config = dict(
    num_hidden_layers=15,
    hidden_size=64,
    num_attention_heads=2,
    num_key_value_heads=1,
    head_dim=32,
    intermediate_size=256,
    vocab_size=678,
    hidden_act='swiglu',
    norm='rmsnorm',
    norm_place='pre',
    norm_eps=1e-05,
    positions='learned',
    qk_norm=False,
    attn_scale=0.177,
    bias='none',
    tie_word_embeddings=False,
    parallel_block=False,
    extras=['capped logits'],
    init='normal',
    init_std_qkv=0.0885,
    init_std_o=0.0,
    init_std_up=0.0885,
    init_std_down=0.0,
    optimizer='soap_variant',
    learning_rate=0.0108,
    lr_mult_qkv=0.4,
    lr_mult_o=1.48,
    beta1=0.95,
    beta2=0.99,
    lr_head=0.0115,
    max_grad_norm=1.0,
    warmup_steps=200,
    schedule='wsd',
    decay_fraction=0.602,
    decay_shape='linear',
    final_lr_fraction=0.1,
    batch_tokens=32768,
    max_seq_len=1024,
    doc_mask=True,
    train_tokens=131100000,
    max_steps=4001,
    dataset='wikipedia_en',
)
Each number is 128 + 24 x the weight over its row's rms, rounded and kept within 0 to 255. Layers, rows and columns count from 0. Numbers have three digits each. The size before them is the row's rms in percent of the matrix's.

# layer 4 MLP up, 256x64, rms 0.4, rows 7-78, columns 0-63
088:155123123086135135126083149116160125135088125122114135144093155112164134142135075115116124088110097144107141115150092149123116097144121086128180155111126158158140122114163176131117148172132114
096:090129131150116107170149152118186102115143141098173141113136122160129121136147083073112112129144132110143154104126115109145123114103088115130127140164165103086159150083145151144129159143130129
078:115126132117167118138167122125171127110082133148171106145083107137095099127106142123158126094130169138167133164128128094065126160122088137127109116151135156098125109112101135144123146103106115
101:102155127112148131092113154162128100177099134114135110183103152138137106126159122139172120126162123121114108106105122124146100166142134100159136171157124122145132146087199147151125141122131122
098:132118127112097136135139070141125120143156073080128127116121155131123161119121140085154162151113194138157124112163115125186119127133146134109112157136140149146140076119135165107127122124119109
099:125129165165165115109108177140117123115122154135126121174138131142146142119088161158100134094148114146115091145147130118141109107168154083098164111171108126125182145136119095143131153144152142
118:159150171100095100124130134114078110115151137106152099119182134104173114110134098112160104079153117149119178128112111151158145111128125118125147156127095129141166139146118131124122093134119089
128:168150127107130139117146144117121114100089113121111133134099135125128120137179093103117136139146147162115176091099137154179130089169070104142117122135147128137111108149118153086119138123079148
096:174135095103112173108120109164131127132145119126117075112126155151169129106144078147115118142114149139121126140151083099174100146104136137152127108122106161149112086076123123098116100123139126
097:139127138142149145114121140178139117116091141139164142099134119124110104147129165150157119107176123095099101093145091130152132129143088123070155094136103105176138123090127109143159154118158139
081:163093112124154159141094115115118148108130159155113090102139133108081135113126110147129086079103109137088123177142126098128101136151108132116086140113124120152153148142112080094093125113150144
095:096161084091138114120151126084146151094116144136124123136099122144120163108127090143138131180126141121155144122108122155107145146126135115111151170100126138092148138087144107118045116125127112
088:116116140154133166128135107106109178121163080113103115092094179120124145118095113128159136162151142164131137108102164158120105135138126154110083126126128172099091117087121154114115120120127105
077:151117117147133086093117112149077103162126126121099114147116128138157134120135139203128137156167129163154140100122141142126126150128127126079108165101101115150081108135108127128150112169097111
109:144102135130157147129089164170131160080143137105097159116141098155151120180136148127130132136117141116100189106117151123163127145103144170142138129113094113165162126169157121147142110125133124
082:119130173121107142093156139169186081134134134153154131174148118176154085131112121110110147160147110137143113127182131106117130111108122118108166131141166115120091119151152110147135107114141143
101:117124103123180146162131121124140152108132150155138119104107143116134090089127154127168192104138139108134158147131117104147088124108168100143151069122150166135126089117113130158155121121147107
106:093175158143132125107082131153145160122128110133180191104102116130078118120113125144107120118109113065125106141114146131121135095125139122095107139128103121128158149170088115120108134134140153
113:129139149131136089148106159092085121077130118091123125134128151167108112167123128116159122125093164084137133110115125104133135115115120134150157111110135086159155127090107137048128130130136143
107:139154079183140109160138173125110102126172103157117182134134120095116147156150139148122131149108123134147133167138108145129179125093111087159088139130119140119162129151109126129157108114126131
087:162135121124129110120136132153137112111109121137103086110101163161050114103143125116148157108142153153164125160128135151144126124126153082094126108117140124095167135100175153109147163158150130
076:127099159155099119164113097130111139125181144130110076144146121108140126146160131132112116149130137146098102155120162139145117160137183149138148129087133148163127111118090080155148082132101139
078:109088136160095156135127122149119130085119163109115120125137099112138163116154161153109141089154120131070085110118137085182137137113129130133100159126114126127148137114079113144120147096083137
071:159155160124098140143108111130133103137129128090116128117139115134106149140156119151102062124146149105136180124137075167102185078117133151152125126102119139094120121135125131128143117120097175
102:109141135173103118104136108125149104101124106146145143161157137126137122134095099125129126116166108159130098111129142096116129093144143122186166126108139078100123104072120108133139170159170106
109:116140094156108147131139136154069149083167098168130149111120101101154106088107178149129137134130105132123150109173139139140151129139153135129141158139160121159119145146112119148159107096167102
101:126117112130155111154146061141083143146099130133159135121128143143114129095099136119151070085118093113138149135139139136135100162130092110172127145129127068124156137151126120111168153146105110
088:113141106144136108168140172151122092118117104110099135168145140111159164156161104110098125134145148100112115102144091132112113137148099131175110112173061114098133119124148130098161119138126114
092:168140125131163112166098111139151098110131098174151111149124104108121154089118131142108144102201112112117110119103147122135154175167153123115134172137132113146128158146145078130146126138115135
080:114114176131113127106152141096114144166101137135129115079111098151145160102088077151137075152114126196114130135096121103123154121141101117105157157104125125131150125107106162119124125114121118
104:123121115121149156155130153165127114144135134083160093120149098099125110167150131176147146140147188080111157119141138112102167146136148159119092102157109121074115110137146110117128107124110134
067:123131122159092115149114176129134126158082100153148096138176100082123137158134115114110126123133112110072112129136152136132147155141119160109114180166106103114152113176124128115144114130087115
135:089144118149093095107125091150115140138160126128102088156148124121130181145146087171132127118097133096101121132128118127093147169099129108118123119098091168163116136140109127133097091159143158
111:134107163127096134147133150142103155088176141107082147123124122163109130164132126146079083126127126171147107118130158162156146147108112167124140108139095138130097138132076125121159127107105155
113:145130126095094132123105155108107123132126151135137117111084172109089122107089123126140159104134112146125109176101104121125106111105121117102118180115148131159084117095161141117166184119129163
094:117126131126140126162129129105144122107126163177126120143189126144149149117140107147090110084162128149176086125077124122102127122130135118163169076127150106133108143147147108117146120132163090
112:120161107127154118143116121116150123149152094103142124099093113090118091123102091098149140162108100169116137104138126096111121137147165091102109142089170138122151147169147158133146161165156125
105:115101116118144124117140111112155124124146100101079119117128167114144155143089094103156129163149155169108109101133145127178180097089128160104135133132136136097084097122111162127101118135135153
082:135124107150151104114152109152106138117081088144078105119137123126094127145095129112122154193131136102156116138077124116121143150102094121129152111139113141107127135138148089103129125121063092
096:150098096158135133090181117175171124113097143140129102126152160092145153140121143130119137166123105133130127160145131100118087122098114103097146133125148131137136141124121057154105101098153120
114:119121128144129117156104162111169111124075149154177095110114138146095125105151175114126132144126117115194139127126145116094130140133106122126111117118129125143159134135176124134166138067147090
070:174143121155142094139136114112122163103132103109112074135121110150113152141166072125115103112117166132099123144131148126112136142106143158095096125131094150124133132148118086110168169170102156
072:141141127100116133115108151122103119079138093143136120141157107142148129108110120172161124102098137123103115144128099103114095081120069110131133152126133135096164147125167113116112107168192147
094:133141141128117123107114126135114151125075139148126158095151092151142137083168137139131134132082157168136124160173154108081124122137131133092125087181108130141139087157096122131139132115155156
116:115112146121110156088116127117098141128163109124133151127149116095150153131115119153147130128151188132144129108124167142165168113159182069125127134148135118168126105134126161137121077097134094
102:120148121169134107132113157102147157093098113128116105120134154146064139118110100158121136164120115108183132176122183125104111124113121116140136131144171151136153115103102093123141133137145081
088:125177133154149114080124152117111158177159151134114114111138124144159135127129136127135114194107102194091094134161151161140144144124126160132124097115123143151153100141130115106112162126137134
094:122127116119112188129152123163127096103104131105143112113092147164105120133154119144147131154159133094110118128121158151140135135132161124093137100072047102157124139084105133113129139123121122
085:128136154141169107128155118149117130127142155118192127169132109108152121162135107121123153126173157124097114141161141129145136095093129133079118107186108103123140078149111104160128096134135135
091:126158102080153138089079136131122143115118121133137108123110143079088118074074128120146108101156124108114160154137102092134128107135142128125143179127174147145109131156166141124152132127110126
099:105102099125103143131121160115091143093089130138120104149118105124112159136131136088151192102082174106111153124118111136103138111176093112133103097168131127162147134130116105119152129163126122
093:129144167155074107122129163148163151097105159123104091137092166129110112109185133142138158132097121158138167138132133118142112102143101144094126089149159118145135101126103110160136124118096142
089:116140160189158149125105169136146139104150145132136171123118119143108151125095164121111141138132097077162139097112113098143125144125129172156151149113092129136147174158146174142146117116109143
154:103143114138094112100154085132124113153140079105114132126171138139124152165140095108149118146122142120126085090151118117145139116114149103132160148129118129157095070100110133157082109134083102
101:128134125147122146135105142124116131085083111148105108103114124155130153125171128118149148115133103099143096157125180162127133145136156095202114107160132106111176147146121128090153110154151109
096:132162108109144111079139109137121106178147105128137133100194151106118175136106129156123133158122092089162118114162108097103113125102136105149141139101079159128112114130147118156119156128112139
101:109178135142148127164127143147155148113116102121129140178133116153137144103074092110111150129105173126122133105136143100090151084160113166125179104112120120117124120153118137124075101145145120
073:132149174110152117132108115139110122130160125141130147100165119086161112128130156144096115114137127154157077133159113081096124154111093133154119116129109116074146096151165072114131131159114132
094:133109126114088115128148094184166131161152132126147111129112135146112126113140129147107119127146150108164146122118083117165120161124164109113138137089152189130106121121155123169182127126176133
108:101084098110098115099114094113120105104122112143104117151124108126092114134108111115154105115131120134098099089119131150142174157170088140130116149175104137104072137121104120128128080143112159
106:147135116125135116135122095153090115112154110132076153097137134122133171092153158179104130084095136132097121181141140115122120146125067110108093120076139128120108158137126127119149149147125127
095:127120134119162127146126142114178134121100150128136106117122068143136113128119134146119120086138118143135111089113073090139148132128130168156135127124154135112147107148127168187180097157082132
124:120172090131162132084123153148137107164109111134171166111134100054152124138137088126105166122126095105099125141114089143117141119127160118127133117150166108145129137162126131140101118163122142
085:136103155153149119157116120162108125082122129122095106103145125166194135133085119152155148126127157111093139166149118144135133133129147147151176109172114130098160102118125130082136137089115131
112:109182135108131139133154153112153098091108146143096119118117145119081106112141139141104159143100114140201126149116092128103127086091122110110108148156130126088148130133152134092163159126119139
103:113151125115101106072135098141099100105180124108097136129124140120158123141145085126083132124160143124096077151101158160144115166122122109155126122124104102142092103147136131114113134174159113
104:144165113079150113141139148142148110083099154138136150156100158128085129119130111108120152126120101127175107139077113076137099146156109123097112144122105134132120119108171120088150168147140137
090:115110079116136136107129137151116112080145159176122132120148166117158148124117129070139135120133116132102121117140108130147140061092131097128133110162141124127142108131118122142065088095151150
082:134124115095110145110134108091142130166136136099129150149123099137148129113104133106101163186118119152143120110130165088084126110107106110132144138065142130150091154137136116145076118095091111
078:131120141115101122135149124143117098184160138153109136118165140102128154130120162097103119136146158146106110102076104133131182137146155159131162102132154145109091114162089125149132092136094096
095:132136111128072120125090161100097119127105132125167097127109125110122110167158146133132111125144108081134106101121103125158131095149083087131134163096114123136163116108183150119091131134164142
096:128127152107181103134118143108147100132105118151145162142071144104096126074071123135121169145153128108148152180134115131140125117127157102113110135109151126107176106118133152140147161111133136
# layer 4 MLP down (transposed), 256x64, rms 0.363, rows 7-77, columns 0-63
074:111147146116151143166129087139120133151157133138161094096150151136129108128107132123081149112123155131129147181102136120156120162092127165114113116165163071134093177090110105134128137146131120
102:127107125130097167093092110139133114108151111104132100112136097113079128151129099165094163134160149123110156147121122122132097133140170144119122112118077069163143134165100123168119110121139108
103:173110128135186136093166101130112116139106110169134103154087148113121139114134137139129134107112116111133094152163155114120099161092129116163099113091110092130107154109100098175147133140131153
103:142115125154086133128103134129145125151170116122148133114160117105150179130162116141096136116125117060093140165177114141127132123163170114125123108165131131146128132077093147153132097136142158
114:136147129146157109101148131097140125132107142167131121141137122128109103079095145152102102111136069130120133096094143139095132116156082098180175113154139115116142174143140113145109099145150103
103:118077142128101132084131126106106205084127136082170162124119149134139152145147130121154118145162141120123128149138102093139111125150105130140121162135134116098155115098162099094144158124146117
112:145154178111188147105134111153145117129195098113117153108098131126135124136123120111113144162100180140086117133158141089140114152147122117144150114136120108129132138101132120132101190102138133
118:127141112144141094139121099079114109136136155145156106136135116133108078117180129142084145147129102190108115114103117102104130089136087119132145133075101107102157131131141151114168123142124151
095:142104100136101130120113163144124135161139142108127144121150114104158145162140122102113129139129162099112130160131135164121195092157141089126083138096123124159161115125190151138090128165133125
103:105135158105122120141147134118126168137126185092130125153134095154104110154100138100107133150159115128147114186092109081092109096115147135135118167107129141114171132122122089077117143119137133
085:094143124135149158110144099136114104132100123103140118164125159155118097102102145099122154123195122124172122089140153105132117134122147111094123089139154138103125126070152169149161100147135139
100:089141148114145135103107144134115112156107076108146173148124123140107129124156122144124189112132140122191107141138117106187069117114131143088141126125150092102107148142120147118109111141140128
098:112136161109143131122091093096100117196139135134149120141120123129140138101100148136162078170130161139140137132147138141116152134134120091098166118093132141121126149109078115093112116129107069
091:115110111115121103174149154130109109159151110106138131141163153134120104136086137121154145125155065094100162119115087099178140138143136126152148156160123097109161156138139102086110113113130119
103:109138126136083156111170127143118085127119153104102133138135165113128143087144161127174156107154109136137071110157099120115116117170124104140121118123132151121074154161113138127130121095114078
090:090129104094126119184139134116113134136134154147104102106167106100137128129181120129158141129084121095071137132103144181155126147130115100069110138112144128141140165105121153117133129146117122
100:127128134155128139046188139136125151106101129086085142115122110129142130113142115117094110126146123152112169135141116085140102134122113105151170138112147143112144159113138127102133119142091182
111:136105148126131134140137156144134121114123131144180172128113142114105138121160152097132141089134114113124077107138174104161080098148140146143104100119163126149102094111095101114089175136098143
115:149148160131132141152100157146093169128124124172120122097150095119119097130084129131151135103164120124122117126141090108132114112154119108096098115041171115145120119102096120116129126097107128
109:135119146141155124089121137139108161146089142114137130139127082162101109175146160153133100147143094120143123074149121115124105147106130130098118122143128150112133108145147131173095160122145205
088:076121105146116149132156103123149110149161097117138196108170099114135125129127113173134061128115088116127120141159136116164109122125152159129110166135099146147129111115129108141105126119087128
074:124134132173130153073156165149114145109127144066103176135163137114137157130101153108170146101138113108110150126134113098130158088152094112135160113147093112144124112126124105154129105139141102
089:147157137129185171079131153138118118145132123147117115142126125106093119095124139151130114154152080088122172131163137141095103120132132148177129101104123131159133172170150131151131112151145157
071:153144165126088134101113137169159124098145164145120149124117110111130161086106142147141093145143154121164114081085140141102119111102084113126145101122131138166132174081136148162112132118123118
103:184133134105148126125150095148151161154124156100132143129125103108142123153105126156121120149205111140125126108122147121087101172168131159131143190103136101128124140114142148145145113125169131
104:140140122120154125131124167134113134120099161114162103135110132148120146121075139141154133149134068168134120087102120164119070102119145134120134080102147117115145130120146124097167077094119116
095:136127120111150091089111152125137144198121103135143121141136158167134132119119123111143136126126153122124108098151112117089105143128147107146078098134111170110123116130135102109096068147183159
090:169086135132126136136098147096108117173132158139138127099157117153148142120117119113102093150121145108177140099104173101135131179100124130145088113141158110100091109148154131157166150148133127
102:155064110136135153160104196118120108150122134132114105132133145148134139140123122137137105079106176127109090145132160166153130108153166115119124118109096103126107133122128183116112111151156143
082:131140105100138157106106148133131149144108107116122113107138117143113159131090109108126128158079149150101077123095156099100098158128140141165104137096128100109124117126154090087092075099150137
109:147146131100112091064121117117128167123150114158165167124117128124165177089184117122112134148100137168152113147148154145160136148123129147130149141150137114134147151156144119132088138115143088
074:136102125112125121100122152132119149124121164140130106137154130168149142157112127169114125144142133154114099105144067131133153116161125134082155133086060146141168132111171165135090106132126108
121:118083105102152139189113124127138101111092138152125093158095121133130105165169104129123118131122102140118121132117145119139119121110123127091137196136157087115130129093181155134089134104119118
106:124159111112128107131144100104097093118154127089106103124133135147184125132124121109155193143119172144126085111114108152093119089131108111159107105175137105090125141138137138102106091116125120
112:140159114094118122123115083175154109134134103106081105109122159129110171105121119103125132162101174095139115143175116148144147157124156120126103127106101129154173104135099157138157106159123125
090:144134106121117107126088103130171129126108122126108094143120125113140129106112079085128169158145149159137106086145125109110091104111076118136081108135126104141123137143108161077132108103085144
106:109142152123146168135104171133074158091122122128143143108096151075154105117155143162118161136149116120170122130089152099155140145165132187157125131133125121133108137110131133122113133078140135
099:116170090103119113129103173122118077138148153125154101179114166122132150135083150166139137133117092128150123165124123148105139125095118079093126147124157131111148149093125149169118112125145127
090:085102087138132175194149130115135162099135132145135127134133186123107107145106109135121148106126149150109105144105124141139115092121139150096149146158132120152148064110135167101118139114114150
108:101112118111141115080142134101119135138071125130135123154119111160138131140138167085113116094120108142138175130141120118053102071099133092118150141124143160100141131132137115122129130173117104
114:130117114121132141081118116125103131093107170141105107125158166139096094104132149172130132157158158103104084143136170130141159154138110123156192163098112093134097131143128112107125124141113120
073:112104141141135090091113121151093092130159140125126152169116128153095163159143129117118148150106171142102102073136163157156161114155109132151137092128122170115127140099146150111147109119092148
080:125091134134154099136108113102147149087127145112115129144091152102117140132178126115130109146160099151162142072095134189112149168104140131134098148100120161131120155127146122136160102099098122
097:129147153109070138096117117089152110095168140122108166118132088167103151112124163119135171132140141150102116114131087152129127121164123121157158123103136124123153117157136172150129095178136133
118:148132095124141105181121168130106131155137143140130127136113166127132149127152093185135075100107119126098163153136120156129144140117060144148161133114119162133091146116088140148116142114148131
106:160131126092160120130168103134112124124168149114096083168140107164106142106128103130120123121093146125135125095178144113142115123103185137111116108125123143108076137159140161134126117143076153
096:111109110117143126140116154146124109155158110125153101088137163087120119112088103133085137126158153102113098139138119085131087162084115180115098148109089108137107145119108126099128146137096099
102:107154154114149125127112120098117127097146146168135119163137140121096095119102131099132134083112094164162111153107101101128113112153117144105122129124168142131097175093105133106140126065081142
068:129148165103123177137113129193158147177131154129115113091065128129127102146116125135124107111119093103158131149107116127131150096186119124116162123166139133106165135103116150131102129131122122
095:072118138112089170151109107121159106121151105142109159101189151097102131107134148100097155139072153144113117103136161163120122101108109094136146123119137128123117119123132148103123144122099093
101:135148125149143117111153130139133119109134129147129125119100130121145112107137119155149095158112083138072095119156149123119141129097160101156121131123129143112170113145159193143117144099043120
100:145159098126133118117161104138082100164074112091158139122115129134132138073104102123117124138103131168121140131124094154080104159094075138115131128093130105111138134132144114117109147132111083
099:088154147130136144149123145144161092169152116120155149132117144131118140156123121117136165209171158110159076104136120098122131107113092113131152127126120130099097128159167105127128095125122119
124:126094134153120132105097183146155105119104124142135161090139133109112142092124097079121137112139166159119123143141153120168102133141170133144144137129103148126106082147099097114147173159153102
102:122116106125161112150157101140171120090147125139090139125127142113115145125109100133116137153087195153116122154156122140122080134122127140088135154067126159105114105141144119166111135083112116
102:155115142120105116101121123133119102151130131058155153151157097128124107144107135154117166096127095120186153102170105108182119119161171144138112171111128145111124106125136157132133131134124146
100:105141104117123110108100146104139079114177144124164071116112082149107152143120120153120087110143077128112129139130106144108107100095128112108138119106131160143134195116139141158139113113139145
084:123120117142105129113134139161115147029097130170157147133143152098104130117109114153115100107140120116148128130109161143127139151064127138093139121117152093113128139129096101156098127147140112
086:113147168187093110100097143142120083127140098096110106134144114131134087134123147112150101099113097117113104115107176146107122127157124143143147108174110103150142132132056121116140133130124108
108:119115077121089133176138178139154136111137140128113087162129137121157143159157108158117171097145125126160140116102083123116125131111111095136116112137153140116128111105157123173107079124132088
108:118136148155144085118111133099164094142154096138103141146114123150165096105098124098154120170118109143143169123151077106127132135129171176154150096111153159141125146158105117096130142136111150
097:105129126075109098163106126141137125150157144105143139126125133101119102136144127155133166117097152121129183143099086130118098125080123111103133131149159142139104139087137126083104110062147128
113:157102122091116077156166158139178120133102149151148108130142128126126108144122117148144126083160076147139134060106113132108162128146096162112092123130134117129096102150154130134105120128145123
089:108112139115165136152127145089136147105157134132193148139110156108118116166123092110092091136151131097124133137128159101134136160112107103131105098112136167100100103165160161150155170115140114
101:168139114076098128159109130142116119137125145092142150164178157141113120128153111122140129112111073098162088136129147156131115153113153099114091110160141167109105139075126116118148110141145135
069:123104110164182148089128124120121112128185123142120110122134135127136139138085126114142107140171105114137131105143148143131083139133180107081145144127113095115162139133127109098170096076146109
101:105164140173133139122142138132143152182156119129124120119152093152160136122109114115125100101147101126102153071156144157118114092110104110191154147165137143106090145135120116147101157146128117
100:124136156159112084103134153088156132168129114111120077118079144107135170171152166120142116167137083112154088153141114099132154155134123133134135140113166117118168128129131126146134120153152107
086:138155128125147117143135135104113089169079104156115088126153157166120102092151120129143114172120130125099094160126145151127148169130167141106165127162114130117138106107143124127139172155181126
085:156136142124121107148099109115163101143155173139105152115142146142140124129121111108143136158076069133113131136159152121135104079121085123164160117103133155179125112092168140158109135128148134
092:122135129158141145146146148098122126096137128111100112154100140114163150133152108120093120083143093187114095149150113164151089119097154141160106080149141100121133079147120135124148097129134157
# layer 4 MLP gate, 256x64, rms 0.445, rows 8-78, columns 0-63
108:154142170121156121110136131119153132125090116093140154132100162176168147117126133100164129084102147085141117102139129119133135144151110150105145114127158131125046144099129163130150138157140124
089:104126154138142143128074126125096123155200169102086118114169128129172129144121095132110117139142083153116136162152112158131137113131164119107148109138132137155123140164160115096099128104126110
103:140124120107092132110145129186108120140141087155123159120128155102116098128138128099160119196111166123117128093134178108107120158095124106125130117121116092090110126164156161147113133138141097
111:111145135139109103122137148116145143113112189162131130126135123110166135106080182113125129108138108147142122138075143156068112141131134132143148102134137106063133152174104105149124125160129132
100:121143137113132135126138088146092113149167101134130162126137134125137152123141122110157148137124172137139154088141159129125108119120083135102124111133130146134070124122076157098073132135066171
114:162102123114181139131112099145162124136145159108154117121108117141128106124129110171121117104104163143109107121091175122146061124106136157150139101131122101105090158113141101110115175112124158
130:119099126106067159158128159131118139182139104112100152145153134104163150155167136162120142141143122093151120168140149104094158142146175146134097093132124123112136147132084125142129116156134110
104:160134099132121126141128119124145069146137139092145126140120151130091120130148122137110120064061088148134118126142127175124115077129145104115139149128164117106090164144147152131140125141170113
097:141148102131126103127118105139099120110124088147117157119124099099120129082084136122163138115137125106130154071159101103112085109146142124137156094093170131143083079127108143151096126148141117
084:146157154082118105127106158090149114165163109122107128133141122134144130151126134107137141174110140148165107082089146110109153135125143113179110092119119127093142095114163115146109072120145110
088:138109103099097174147097164133103120175140159135141131117122113154133119169132126155123071138157111107153089157117101127129141097150121110146105116132143126130093125184129093176150120139149150
089:133090137140107144108120116130127144143166119126138130137124112131103117184136139139125164167071159142123137172090188148140149163132146136105089118150155142123135180116109121115166163110138134
082:152125138077095098101145121138107121179133133091170123123134192134100128121132145150147148138128110117132141117136111113117122117094070112143179143136111131114122149191140091137118157126116150
101:147103112132092095144135110105123145122125177170152064127099141083123075074113110135123116120118109144141079115143108154095097096161120122122126125125155168146105138118137114130124124114140142
079:134128162108117125102138115156111142105139109115140136166109143144157121135107152162133155186156085119150115078169093105114108108121107146134117148074131167093140137145132136139142076110148149
102:082167135144122097082138135148132125113126141134132138119112155142154087068101176143135098136150073123189123118125125098133124156135120156147125124093112144132130168128110146126125122076136128
098:140142115103106174110142137092105102125181123092097103137121134134132142168186150118157119178131167121117144110110145151106143114139157092138132121110098118145150158120139124125112089160136083
098:107124134099069168142117109135127130152109109126162121147150127136137164124204124103160148169142159120141127134138148145140152120118150152151110142178136167136178102132151114107152150126135103
123:135056111136091115142150115170136122101104155161131124139097126136143112134154131115105126114130099180129092073104100084149092145141109138134156095130121130088114125111135158135141130108151154
086:114129130084099130120082151073137086116104117143125123100111109095098112076128131128118127137148096141144133135113128132116114106159130079120121137110167125178160137166134116094150115133183109
086:145082109151093080109147101117173132127168165103126138151143084103117124127111133149128148129105137137094138125128119111118124166156159166125121126072157170118131133111095104140138125168156154
072:146093083106120134115162139142141173160117128144124105140138144118128139155135159170125143141127145112119152150145138126125094081129144137131144135125133145119093112162131102127178059167158182
072:146122134133086127143124153155133108124130154126130134127127077052103101146151111125126124094125106111103160134150126143161152100117176131118116138117159148155136133143141115134138124109188196
091:142137152131116119126093177130094108161130142157092159119094108148131126073109105156111092153109143118138111143149084169135109149093118119130126127133077112175095120138128129125118121093092155
101:139098156095108118138164102109129112138143107097140121096137102131177158111143060109107115158134179115135122097103135132155120119092136138092087123101091146140123142130095131151103108159108135
095:144136151100160083124104104154137119157179105100109153126113115186114106116109131105125128156133160145127128065107130143131120090141142128122122088110127184139149126110126144137126067131131141
092:112149114147122134115152150161134110094139069122107117135132118136119098161149155133141104140152137055098152130092132092150134125126146132188119113133121142159148130097135093102179100133117120
098:123134144127079156105184124136126157101084104109110126111109117097124125176152124109150131182173132096123107131131111082101134129128132126091126144143145097103102081117127123080141134140119131
077:134110097125130136104112116117120146153147173156163104097117147099088133119130130143091124158073129165090117135127157114116131120142053119131150162116107142112114116128138086178123150135110102
101:107149107132127145122106127194166114127167095131133161098117105143146120121111146139153142161140122155148137149169127142146110134117136158106155122150099130167186124120103096122076128083143104
083:123089127100138108107120080134130128122129146104104156147140103172125109124135096122124117109115136164182124097115085157103119096112125142116126117103111159079160140105200151117153124124137106
110:145170142165141097113101124146124116087145115160126113081146098131134128118127134128156124072085131133125169133096107107166128126134131159154136088168133085099129130118124128092143142079153140
104:133170116108162106129113109156142094093133106144107064131135167107123100105090131127144092113112174140159155118111114113129127109119120122146167146193159149145137133136117109107140125093110106
116:140069148149137124158105109102111111126146128112110154127121112135145144128159146133111145156106147125115119082164151129135156169137162137137125091122073126095154132136054123151083123102118116
093:138132129125132132137129139160113126102130123116076153169096118142115143140120106127131133171103143194144103127107199141077101122104169150136129105092121126137109163120135099133150117138139170
104:124153136150114152130148158115114095086101087132119166167121120123090149147145140083116114103077170104129143149156116109098152124136103118128139095104147138131127133086092156125114082106133158
110:104129123114121158145112166146120153090098160153114143097089109151133090129104153142135117163111107153113107125109146167122140091155093171137147097127117138076127101125143108103179128135166119
078:129126105113131122159111130124101147117127090114110144112140120071133089168094106144138106139163144131140140095075096138124153136138111133149174122141113137165196129131157169159144112125103141
108:138133086157140094134151102105128177148153150105128150135114125096106139121163175158143177122107133123167164123132163142135117123118151136150160118073159121160139119136113119158108101173138116
102:084087134162130151133153105143137131133189136138085172112103127135164140125110108142125133110126150174141134135104105086157143123125159120145137120082154124114107118057136102138105127147130142
096:119133127125127115061122117157102072121130170105148131157126087138111130119112111133142149152123134108100081126124177180116137133168127121118178096125119115184127139126114108138141150121102113
080:142116137150134083140139106143100083158094101120153150139101084168120144140143122129117123171144124134175125147102146166078109176091144128132135122120159120153112116131136145109179141100113144
087:143111097168101112110172092171111107129120108135156152123142147062100132159131143126121093106104117109131116124135134075165159138137130126116146164149123112154125109099085142135111141103085136
111:137116121090128110127137142089134143138149148136115142162104177127120151089160150136137152141106129136132142148097179129088099110086145132145142126101172161146105126090178117135128134151128070
101:139165126077110126098142119153103110149103157112126117142116124151169109110142158093108157126167115113153110082110132135143123106110129106135162122129094125114108160123171157112123098136149200
097:135125127150112094085122159149100098188193158119123128118136114092088121138152153148113105104116138166124156142110121126135151179129125104122127138102115145169152129155148174140118117157127129
110:158159112146161093091142151135127166132199137135128131118127129147125114120092149119135104112114132157115134132158047106140103114154088149124146131158134189112125117103121116134131115146117122
071:123151139123176105094108100146126126159147136120132142117078109097095134117117149157152133131136152158124115121126120151124124090111135100116141115134125112113102055184093156143111090116087163
119:149099158168082121115141150120109129051094142107108111121085091145099117118164111156142124147129088127140140128174137127112079153121144129121123147126115117150169090124126141098130116139113135
094:149119130109096101090133109163152101132128116138135135105122134146130162076090124113134141121162104151139149103116098092105122138129105097145147181178099138155134141122166096152159162111134088
088:116108103134118144124131105091169097128174085148117087110120126122125170189111145086147110136103111132109152095139131117153131108167128102100150143137107169155091113116139160142128105112154135
096:162113097132167098114139105084110136085138128139101073149169128092150138163141106158145088109135115137081138150147149151085123116135150127155134134151115141138148161150130115107160166138140125
158:094141132116137123114095076159115084143160135105098105125101146132103150086153105121167117135099089114113133128133168100162169145106124086126133123154114156140128121112131082153122116163157107
093:130125116101118115104089124171123118163114177161166135138072119134155137086140135144114130088169118121171158174107075123146126153140168132144125132110149138150151108134137138098147118126138135
094:182124123126127125074121076149096101107132131098135113137119140163128108153095104175126105139097105111146138154117132150149083136131148116181150145130096152110157103141105131139101142139092106
107:141085137161090122124142123108136158138121145142108133109143081111140124123119164158122102110131077123097118102147142115163081157109170131144152129103122125119124108065119120133090147102107177
074:102118108092137158135094147125162091134060120153132128125090149139096117121115121129164108152101161133137141117141118112102099138155102112092139191111084106089133124113139137129111162130108110
094:129105103091098151097158107173166121161164135135113119148099148116134128117144157120153143150139149121101198132106092090169125107120160116093120136090139159140133117104126130161120128142152149
112:130102085116159125134103089113137118108156114111119077141059111128124120088108133107126110099121134127119180121117130114164136168123093140128116123151130155103099176099175147123147122123110146
109:152143150087124099137141102130095122132175109141087123147097095134138122120110147111133128158127107114152150091115124157145119127112156140142080075085177140129116130136083130165122096127093158
093:103107097179135116127119143137157102093085143152166155113124111113127118130143122097141127117156090121082128120137112124134161163160102142159135131152147105082154079134141152174140144148122092
115:114132115141084121132101087124117131130103140123114167105103152117112128107141139127128129152099118136149110146088184105100085150113095141130148118139179092102088103118123128119126195163148109
080:134176121115169164101100143111146154136157140123151161117140100115114125148143136097133181147154146116151165148109128151100145117133102147142086100163097123173172162156131149135143129121096133
104:144123116146113087087111159166137170144143112142131126109142114076151137160172111155127145122115151122089146102146131144149157132135148192144146086104115099151131153129106138151108161114120159
093:128106142097118114122131109119115125117154146094163115173086098136136168136160080109165109154144139064129078166095162129144108120130108113137107139148103133165150128145142151143117132124123094
103:127110134133138144129103121082161112118128156143142149106077109151085115109119128110122119153151090142155111151098119122144116099129117139104112094072165123180149118108150151137127158117191114
084:127139062122079153138141116106116126116120148118142123138137134098125127153159180086111186123131113140133079144119166128144125089133123105131156118134140111140138120072165150154158139130162120
084:118137153102101124108123130107164142128102140129136143133103120137107130159189142144161146102119103118137111083137138180110141124131077133138101169108141074116133150171139152168109126162149152
094:144198130126130126121100133115125116099154162079119149136116119163144114137139138149120109131098126128196131140176120129079084127135100123122152144092128128128096135103164141119118163112166124
095:149117099159172143123093124188145134136086137141135166088115133118125111142124123094162143156116121171135164094104123092119131136168108119119091141116141150110136128130130109174124149075144113
095:167153145079098118094081146116156131116096150136149102107142165123068128081136150132132093125154123112129106140147127113097134102110106136139137165122177138115165154130136122149136154118169129